{"d_model": 96, "n_head": 3, "n_kv_head": 1, "activation": "swiglu", "rope_fraction": 1.0, "init_std_up": 0.0478, "init_std_down": 0.0, "weight_decay": 0.086, "warmup_steps": 200, "final_lr_fraction": 0.05, "batch_tokens": 32768, "steps": 3739}
Each number is 128 + 32 x the weight over its row's rms, rounded and kept within 0 to 255. Layers, rows and columns count from 0. Numbers have three digits each. The size before them is the row's rms in percent of the matrix's.

# layer 9 attention query, 96x96, rms 0.15, rows 31,62-63,94-95, columns 48-95
139:125149089065159124151117160101145073115109133143134145127151094168142104111096190161103126112104084095156141093125098080105086186121158087105157
094:157137156109183143154115164131108147187160161161068087082146169127083117075063093123101121119130230107168095108190148098125106081144136119142088
092:133119086084123092122129166096107154110100184090169167093145119168133155099114109086112134117093086132137174166148098088142132159105136067057168
082:101156156142153110146129170105171167140078125136119092087169111144064135101127181112080131130179156150232118116162128094111102063058121121096115
101:118092123097127080164149168111146090063152095128158184157131100132142162173086171145140133152108121137152197100084092159085146109100153092090127
# layer 9 attention key, 32x96, rms 0.146, rows 30-31, columns 48-95
126:122124120156131108151120102153093133175111184147106106070135109130106084090123158136148158135180187079194063134175156095092157128141090124109087
135:154148025093118114126114112082072100124166126106130141150091110133118159135107103136103116098138062122181110135096101195120147168153096063114129
# layer 9 attention value, 32x96, rms 0.252, rows 0-12, columns 48-95
101:123094139100125128106139071136177174160104168041100140091103161126137116145198121128171147114095114073105110077125120197113134150085125162135147
091:121161127095162153154075094183137146075143110186126107157101141120116177135084104159150136149098068111111128069170150094103030153121132215142131
099:091090146127086147124167141181105119179132111118140106193080121118079112184148145117114169129132140128156147159083137116204154094103113123110171
110:090153148093103188162148080099118178173137149155085075078155129150154120094104089100115143112144105160122134144145142162153129167135067101120123
104:120126148174168141128098167132141196111102116132116053079139205119091156163111138103135176119120146158142064135170110098141151127140132115147159
105:171161154139081141136112095156133144097166132141101124127109091130096117108090130143112205083071154156134144149146108180077146079123170109092112
095:112108145136140124115129125209067112155077143140191098138117150132163094089131143139117114078160122142136164121154099139054129128145053143097092
100:125192065104143154155107150088163149179115157101104139172138146130083117099091109099141162098147136118078128080108172117143171186074198083122171
097:126122119169114190144167157081098122116084117156150096177107120144140149114178151131161142137097102135095046139092142107125162136110128228103166
097:145110126115157058156100143094152167088128092132087189107120122109141117128118115133113129130148133148150173144117126115149108101049104167074128
102:143158146080139086092112160111097135151127126125202115073130090102124101110161093130085162120141182163106092117145106109119177143114126148144111
099:084125196071131080136092144137167147096131170199124085156121166125107089143077159101147160084119159135131073124112131113122113058135084159139157
101:159141111124092102182173154131096128083139146125166161170080118162170086161083144159081167159074142116151140105118133128110052161177082057168110
# layer 9 attention output (transposed), 96x96, rms 0.227, rows 0-12,32-43,64-75, columns 48-95
118:070071149165064171152107121172109140165136156146118136132094128132133119174150124207155126112085183109072151152118147126126169154146149152154121
120:097107106171138131151125169132140071126162146160153133122148107164130135150073101057150112157122078065159112185128129075165098109110082122172115
123:125118079104133187067117136138130105114145126158112155157126188140116091111189126144082213116137128148153132176161083113142134140128103073110141
112:142117165123088172168150088162110158085109123136095156147125126149153126116096110131160092186160132067157152138095140113146150128152169139159195
108:134064172143149121120108187132154095098104161113180133162139109080167128055098115140138112161075125111133100159138126160093161083071067112106119
105:133159140150062108142157116055139147123107195086072135103121108132186111126166151113079147098138127132137180125118118120168131135092092145146124
116:179104144163110131131180122149128074097165164073164122133119153166140147156146047120117099119135084150087102138121141148146093144100040116210141
133:100126134126140094148083112154160164073117099086179133160109138079096056140161164130083093125177099196167159138116098132081115082155115093144097
110:140155092126071114148098097162145105099177104174159085121130099127135128095149093122078127086148141115123100130137109090122179097116157151161139
107:117105188113168158112116127124071126105076108152062153134086163119141133177132144106133120191184116143083105132163115095041122123149138132175143
107:137145144160176077159149128110144153150096130113106107094131195131137170125127168122079105056117109218184169172097144092100136108106145118109146
119:171086063098147126108125127107178159191137141130113140164081119090161098164103118146100136176136119168095149099148135103137141157095116058140032
118:129167211136124097155189133157204103137118082067114091101096129116156149134120116143139149206153152129173149154078088134037132165111132176119127
082:060133107124125104123087159120142113154107159112110121154138112111132133139166149155129111154148159116183105150154131136167122200174124051125154
075:131181142154145103158121148074098102131110077123161205121118123096126105147139151116107071078069129119112192123103120121135094170178169171132176
069:065104159118158151184127155136151173130145119131103092165124082080138089140085109093141089175150164166093111075133175119120129119150148118140167
088:135122136134079090104081090200109173193118141154108136087133098068048143073164078102155111106107134154165123118119179111119155129094159090136089
106:072214179152063128101157103110168109105125087082091156144112121037103134134126100133131162182139219102105186150150127121138103157103168138114098
081:135168121110093174154176158143153102147063123095122110144090127119187128167081123126160146130173151104133120115064130077096073116112140135157134
077:085168132155122174100097069094109112133162202124116153108098123134034173096149187108112100117159180090116166069158138116121162113169155169101152
069:045159156092138108102121150140131134159132081092169105039163153134122118169165129129194141114164153120142134154152160112103128110105141134041142
090:127133169146083135137088130156135151124110102157172182167161139246123143104207086087098097148148125141122136111164144167108088135094084151171147
089:110185179086087147107068117170128083157178160132124117100109111076166126102122092095111114145123130139097121110139180138145115135149079152168180
094:090108136112118122150033101141092116161102129106114183166158030087052153179102023132084157156135107101141152111149160141129131162067166158124129
097:213074129135112161080087164124132123162113160182104166120169113133064130087172106123201109096071122153109158134152159089175124114103134122093139
099:107127134133117069103139128112076142133106161085124116157186084053067110104125134089128167084152088180123128153167141079156143116128151109121127
091:139148079116175130123180157083133170132088155087126157108090153135101084206172089131119160104110160118058132140143104148104138125145126066078150
091:152121128093103128181132167061118084158136206172179175127104134098126146117137153142132150143118118075105070154197063132170152121116148182149154
117:175113083095132099120148161097127121070127123125141149145095139183161110138067156217112105153106109126122124097114085123099112127132053166165103
088:098126092176155158193104121156068178159079137113120102142097082110159147138095162139109058091164125149117154146126152071178084090108103078135103
108:057092113143154105194121137113097188123139107138173140135135135158074105158088147122132182130156138112089140112064138104149153128112100137069197
097:134114126033083126181098129115139139124155115171057144139135116205186098180124137140149122112129145143189145132108207109160165104126124132140135
093:173105142139151176113150110158119140121131149105105105184161071084123153078147156167118111140140127101128093186134055059114081142130093115174144
097:135054145172141111144097177148127118170105108178079126089154116141107138100092114136108180144134145091155145123175133166136141121150116085061115
096:116111077125073137143117146072118108140115169092138086082143140097107142106081150099114189171159121116140120162153044152112123117190152149133143
084:074180166161137117132142095088122126121176137103173129157166091064158136120144182194206155089111123138111143115072106155131155151170117133112131
084:113134134146125103165125183120123105091113159103138122156175088138174153146100140122081086149155131092182118174121169135108087149162126086168166